{"d_model": 128, "head_dim": 32, "norm_eps": 1e-05, "qk_norm": false, "doc_mask": true}
Each number is 50 + 15 x the weight over the matrix's rms, rounded and kept within 0 to 99. Layers, rows and columns count from 0.

# k: layer 5 attention key, 128x128, rms 0.139, rows 93-95, columns 0-127
# q: layer 5 attention query, 128x128, rms 0.134, rows 94-95, columns 0-127
# v: layer 5 attention value, 128x128, rms 0.118, rows 64-73, columns 0-127
# o: layer 5 attention output (transposed), 128x128, rms 0.0947, rows 64-73, columns 0-127
k93:59 41 43 73 48 82 33 33 83 46 58 53 33 44 48 58 65 72 50 31 62 36 73 72 47 54 74 29 48 83 52 55 30 57 50 53 47 49 37 27 41 32 49 63 71 68 86 38 26 18 53 67 32 54 42 28 40 45 65 24 25 63 38 35 46 66 61 74 79 46 31 58 39 49 91 89 76 65 09 46 63 57 18 12 58 58 19 46 45 59 61 59 43 60 40 42 62 69 39 29 43 47 32 23 33 31 45 35 93 48 57 20 32 78 51 57 56 59 87 45 58 62 25 39 26 64 75 31
q94:99 65 62 37 47 47 68 38 53 49 22 67 75 46 49 64 50 13 70 32 43 39 52 37 24 57 33 44 76 57 62 46 65 70 28 79 52 64 37 70 42 44 75 30 21 24 27 60 37 34 46 46 30 56 68 50 67 58 61 62 75 46 80 31 57 66 73 23 35 63 84 86 00 51 56 23 47 52 21 89 62 32 62 69 58 29 63 79 46 37 61 36 21 64 34 32 43 53 71 16 16 40 60 57 41 50 42 55 49 41 59 12 65 35 61 24 58 17 44 02 47 69 66 99 32 75 40 62
k94:55 74 53 53 49 54 54 18 28 57 52 56 70 47 47 71 51 27 63 43 07 21 43 07 37 27 20 34 41 39 58 67 25 36 34 55 44 74 48 59 54 55 70 18 23 46 44 73 64 44 42 29 43 50 90 34 39 44 47 56 45 42 64 73 57 57 43 33 38 53 70 99 20 72 69 66 42 50 52 58 83 46 41 75 74 12 39 62 72 60 35 48 44 71 27 73 63 35 92 26 54 68 49 66 64 15 54 54 55 58 76 37 14 49 62 34 59 42 33 34 17 99 53 68 44 68 23 59
q95:31 74 25 47 40 07 00 66 82 51 26 68 81 46 24 76 58 62 38 47 40 77 47 18 30 62 72 22 23 39 95 78 88 64 40 53 54 52 53 56 14 73 60 63 41 61 47 50 41 34 54 79 40 59 30 56 38 24 50 46 37 42 49 42 39 80 39 53 60 39 62 67 58 64 55 24 58 58 75 51 52 43 42 49 63 41 49 61 80 93 00 45 42 27 55 28 56 63 46 37 53 20 53 60 16 53 41 53 51 28 63 54 49 33 75 66 02 52 45 89 19 69 52 53 72 67 51 64
k95:34 50 49 41 61 31 28 65 34 56 22 22 60 48 48 82 58 43 62 53 38 90 46 51 42 79 38 63 11 57 84 90 51 61 47 32 78 71 47 44 61 69 88 74 46 37 47 40 26 25 43 85 15 53 53 56 33 28 14 76 20 55 68 94 35 67 44 63 68 12 66 40 58 65 35 30 51 76 39 36 24 40 44 21 45 37 50 56 68 65 52 53 53 26 15 67 46 55 61 39 61 51 40 51 57 56 33 52 55 28 56 63 48 55 40 64 38 50 63 39 49 25 74 71 74 70 18 19
v64:94 50 32 43 30 64 59 64 76 39 67 51 40 54 59 53 30 63 29 55 62 59 26 48 53 52 67 53 00 46 60 45 98 64 69 58 60 70 56 63 72 57 37 46 39 55 39 52 50 46 14 76 42 47 46 62 15 57 29 65 49 52 73 48 55 67 65 43 32 47 50 52 44 40 45 55 57 44 68 50 54 41 55 49 55 58 55 61 64 14 40 38 42 59 67 51 52 66 37 42 53 46 41 54 26 55 66 56 34 57 41 37 34 47 46 33 28 65 44 52 55 56 32 52 59 35 28 49
o64:58 74 54 62 29 69 46 12 38 63 31 69 92 78 50 40 59 62 49 71 53 60 45 43 58 61 73 52 60 85 54 66 51 14 43 55 27 45 60 29 57 65 36 26 66 71 47 24 65 29 36 70 59 60 58 65 72 77 60 07 37 43 64 37 42 53 55 50 50 46 45 58 16 34 36 50 51 57 50 44 57 52 43 46 54 45 26 43 39 68 52 50 59 35 44 76 66 51 32 56 71 43 52 49 53 54 38 61 45 53 18 55 65 36 61 20 29 55 48 50 53 39 49 38 43 47 44 28
v65:36 41 74 48 48 60 50 46 64 59 57 57 50 43 37 44 35 75 49 03 70 49 26 78 61 24 35 60 34 54 51 26 62 38 73 27 44 42 24 44 50 65 61 57 56 78 49 36 45 40 54 43 53 67 59 47 46 45 64 54 29 39 61 39 58 57 51 49 68 82 57 49 50 57 45 42 33 68 60 26 59 37 55 53 93 67 29 51 56 44 34 80 35 55 17 41 57 57 56 54 28 61 72 28 56 37 48 50 47 58 47 63 45 30 69 43 54 38 33 79 22 45 73 38 71 61 40 52
o65:39 40 48 43 25 54 83 47 38 32 64 33 51 57 65 62 49 50 78 63 55 63 47 64 63 47 63 38 32 34 51 59 33 51 49 38 17 78 48 73 45 64 32 47 64 16 56 40 56 68 32 46 40 49 30 48 33 61 40 47 52 42 55 44 39 27 58 50 53 38 57 43 62 58 58 55 47 58 31 73 36 50 51 59 44 57 47 70 55 51 76 46 58 77 65 30 57 50 52 54 65 23 54 54 58 25 31 50 51 28 65 45 67 42 70 37 56 99 43 46 59 38 34 07 50 59 59 48
v66:47 46 58 18 54 54 29 58 50 56 29 29 72 76 48 56 46 62 43 32 67 70 40 32 68 83 41 52 71 78 49 43 21 51 32 45 41 64 31 18 37 63 60 53 34 36 63 47 32 64 34 67 44 70 48 45 46 65 28 57 51 49 47 42 61 31 53 49 49 39 55 53 52 26 37 57 40 35 59 37 60 44 32 57 22 68 69 65 74 50 61 58 40 46 62 59 26 49 51 49 38 62 41 57 65 70 41 63 66 32 67 41 52 56 59 70 69 73 21 74 51 39 61 60 18 40 63 27
o66:38 35 69 39 33 60 60 48 40 73 64 78 66 15 40 40 51 10 51 44 50 37 66 51 44 80 50 43 50 16 58 59 86 25 71 40 46 60 34 43 70 34 39 51 34 71 52 40 59 30 47 61 60 41 61 47 57 56 34 57 32 31 46 33 37 52 55 60 67 63 74 41 39 66 58 54 37 40 63 71 27 32 76 56 80 50 46 56 71 39 59 36 44 56 46 33 58 41 41 35 65 79 33 49 70 60 55 66 21 45 50 48 48 51 60 52 72 50 39 35 20 39 35 58 64 48 76 53
v67:59 51 44 27 64 76 37 48 40 52 46 60 43 54 60 67 45 78 74 60 65 57 63 58 37 64 54 27 46 34 39 34 17 35 71 67 49 72 81 68 91 58 45 42 43 62 20 45 47 43 46 54 48 45 62 26 65 24 36 65 30 41 56 43 47 59 44 59 53 42 72 26 56 21 57 50 36 30 50 63 23 51 77 31 57 42 29 48 46 78 44 61 47 83 40 45 74 28 62 59 72 31 51 22 36 67 33 67 25 53 45 48 30 38 62 50 77 29 40 55 51 49 55 44 39 37 74 45
o67:51 44 54 56 50 34 37 20 59 33 55 58 51 60 49 70 70 41 43 47 46 54 51 38 52 72 33 30 82 52 72 66 56 24 52 50 66 81 51 34 36 63 56 43 26 29 74 45 36 50 57 14 34 39 42 56 36 38 52 42 75 61 48 37 42 58 40 44 55 49 58 43 34 29 59 52 51 46 25 42 56 66 75 85 47 73 65 85 40 55 34 60 85 55 31 52 62 32 59 59 41 65 87 55 68 37 38 39 39 50 65 58 57 34 15 53 27 62 68 37 46 38 47 60 59 35 32 51
v68:38 60 55 70 34 30 67 70 52 61 51 51 41 53 60 30 41 66 50 58 58 12 63 41 72 60 58 59 31 24 15 43 59 70 46 42 21 73 08 37 45 73 50 38 53 54 63 62 48 18 45 69 64 59 48 43 57 51 80 31 49 30 44 74 63 50 45 36 50 44 70 38 53 61 46 35 44 69 57 56 60 49 58 44 66 69 42 87 50 60 57 59 42 32 68 38 59 39 67 71 47 40 32 54 27 51 35 69 60 46 32 28 35 41 63 32 67 44 75 89 49 47 26 09 64 65 60 52
o68:70 45 61 46 41 46 36 27 61 50 61 36 59 53 54 33 34 53 41 74 29 37 29 42 68 43 71 34 14 22 38 73 63 75 48 30 45 45 38 76 38 64 36 47 41 38 38 69 48 68 24 54 51 57 77 59 77 59 59 48 43 71 49 82 53 44 34 53 62 59 18 61 85 27 41 08 70 61 67 28 64 62 66 33 34 57 61 80 42 54 78 30 59 43 44 64 62 37 59 42 58 72 44 28 50 31 64 39 36 62 39 37 50 45 61 37 45 57 57 38 86 46 27 71 37 48 45 42
v69:43 53 61 36 23 57 53 59 61 45 35 82 33 51 44 68 44 40 62 26 57 69 67 42 18 63 60 53 55 38 22 28 63 58 51 35 76 61 59 64 13 53 57 57 30 44 48 59 38 61 41 76 43 57 37 37 33 53 40 38 71 66 55 54 60 37 54 54 46 56 66 54 42 12 51 52 58 41 41 66 41 41 28 53 40 67 55 51 12 39 58 59 60 54 53 28 58 76 60 46 63 61 78 12 45 43 46 55 40 54 30 68 54 50 62 70 59 55 55 43 68 36 59 53 26 53 63 59
o69:56 66 70 38 46 38 76 42 56 38 50 49 71 53 47 42 85 59 71 32 71 53 77 53 72 62 56 31 80 52 52 62 64 22 47 33 53 66 25 49 69 37 47 57 40 64 60 37 43 34 57 26 54 36 67 45 60 41 46 37 33 50 40 72 00 53 30 61 30 44 50 52 28 34 82 52 29 68 60 59 50 50 48 64 40 40 35 43 43 41 64 73 31 77 35 49 64 49 46 50 23 43 45 58 61 55 62 42 27 43 71 50 60 30 60 31 23 51 64 63 63 53 44 60 64 34 55 31
v70:72 32 55 56 54 30 40 45 34 37 29 58 72 22 35 44 74 74 38 41 60 57 66 59 28 79 38 60 38 46 33 50 54 62 60 52 48 56 70 54 52 43 51 46 23 51 71 57 37 75 38 78 47 94 61 74 45 24 52 31 31 50 45 30 56 60 53 65 38 69 31 99 53 46 40 59 51 26 51 50 55 66 63 43 73 61 47 39 48 30 56 47 46 68 24 23 59 30 68 37 54 55 51 29 44 70 43 51 55 22 39 55 56 50 41 61 44 48 48 46 42 33 47 56 40 62 41 66
o70:54 25 46 54 51 39 48 58 51 61 54 38 47 49 61 45 60 55 70 61 50 50 71 38 37 53 74 83 67 42 55 33 68 49 49 61 66 67 42 47 70 56 67 12 67 37 49 51 46 35 50 56 47 57 42 50 43 33 59 68 44 28 44 63 41 57 52 17 61 68 35 32 54 26 42 92 24 46 52 57 70 22 48 57 40 62 38 56 00 44 43 25 57 63 76 46 42 82 79 60 43 22 48 67 75 37 33 58 37 55 52 42 52 22 72 47 51 44 44 54 31 65 42 54 79 61 16 43
v71:62 68 54 47 52 33 73 65 50 70 24 33 55 61 48 34 65 44 86 37 57 50 59 40 50 48 46 45 49 55 56 39 52 33 50 76 66 42 53 39 41 54 41 67 52 31 60 80 22 49 60 57 43 33 42 68 61 41 47 30 22 43 43 54 39 68 48 17 62 30 43 88 60 54 58 34 43 83 53 44 28 66 54 64 64 62 71 39 54 48 46 41 34 43 47 32 34 40 47 79 44 57 20 36 77 56 16 67 57 82 74 50 09 38 35 55 56 46 50 39 55 48 61 50 68 42 34 52
o71:47 14 77 44 60 75 54 56 39 54 57 50 56 33 22 34 61 55 56 60 47 32 38 54 58 59 29 62 67 53 37 55 33 50 66 52 64 38 45 42 67 59 43 32 29 56 73 41 66 57 73 52 45 50 33 50 65 47 75 35 81 39 50 57 46 51 64 38 37 62 26 60 68 34 55 60 17 58 64 27 59 45 49 60 56 59 69 35 47 74 77 46 29 43 46 39 74 58 74 27 50 16 07 41 47 12 57 52 82 56 28 58 57 52 62 70 33 49 54 51 50 35 44 61 33 32 63 49
v72:45 82 64 43 52 57 59 99 37 58 55 72 49 46 92 27 32 39 34 45 44 38 59 58 23 57 41 62 51 62 40 09 61 68 58 33 70 65 40 67 49 38 58 38 50 66 34 38 57 49 63 43 36 51 40 46 49 65 48 26 66 59 69 45 42 55 52 41 58 34 56 47 76 49 48 60 60 72 39 60 43 73 52 40 44 33 36 28 68 46 56 46 53 65 45 41 48 25 39 47 28 61 60 44 50 73 43 44 64 57 39 26 55 73 30 62 60 50 28 82 57 47 56 31 46 54 55 32
o72:60 72 66 55 51 60 58 47 38 49 49 58 47 34 59 42 68 61 41 40 48 59 51 31 61 31 49 67 58 34 42 83 61 55 63 43 51 51 55 55 65 77 42 28 26 40 46 36 35 52 50 60 31 74 58 43 53 47 54 50 73 24 64 72 54 59 41 57 36 35 57 51 58 52 63 22 32 61 50 45 79 39 40 71 36 56 43 59 42 45 61 44 35 37 35 11 69 27 64 49 28 84 57 28 12 63 43 50 38 67 46 53 36 59 74 39 39 65 31 53 36 51 37 37 59 53 77 65
v73:51 50 27 38 59 55 53 71 55 55 54 85 45 48 59 65 40 14 29 50 28 31 64 23 40 35 67 68 58 42 67 45 36 37 51 60 68 55 59 41 40 51 22 49 56 26 28 74 67 52 51 43 40 62 62 43 58 62 46 27 44 66 48 36 63 34 74 52 51 57 57 54 66 42 59 73 78 64 47 44 35 53 48 62 52 78 26 61 21 68 56 36 48 39 44 31 49 66 65 39 46 49 59 53 56 81 38 30 42 40 48 42 40 27 48 42 77 37 71 54 48 53 37 78 48 58 60 63
o73:74 56 44 26 28 52 39 55 72 78 46 63 49 53 31 50 62 59 56 72 44 54 51 41 44 69 40 21 68 65 17 48 27 69 37 35 61 29 49 48 50 55 39 57 40 63 49 40 65 58 56 40 44 39 65 60 42 49 53 39 58 44 65 71 26 41 42 51 31 63 00 43 61 44 65 28 39 40 72 67 78 43 44 47 54 58 61 48 78 46 50 73 73 63 41 61 48 31 61 57 47 58 85 34 47 52 39 58 78 25 30 46 54 54 50 47 45 21 31 56 33 57 66 34 64 49 49 39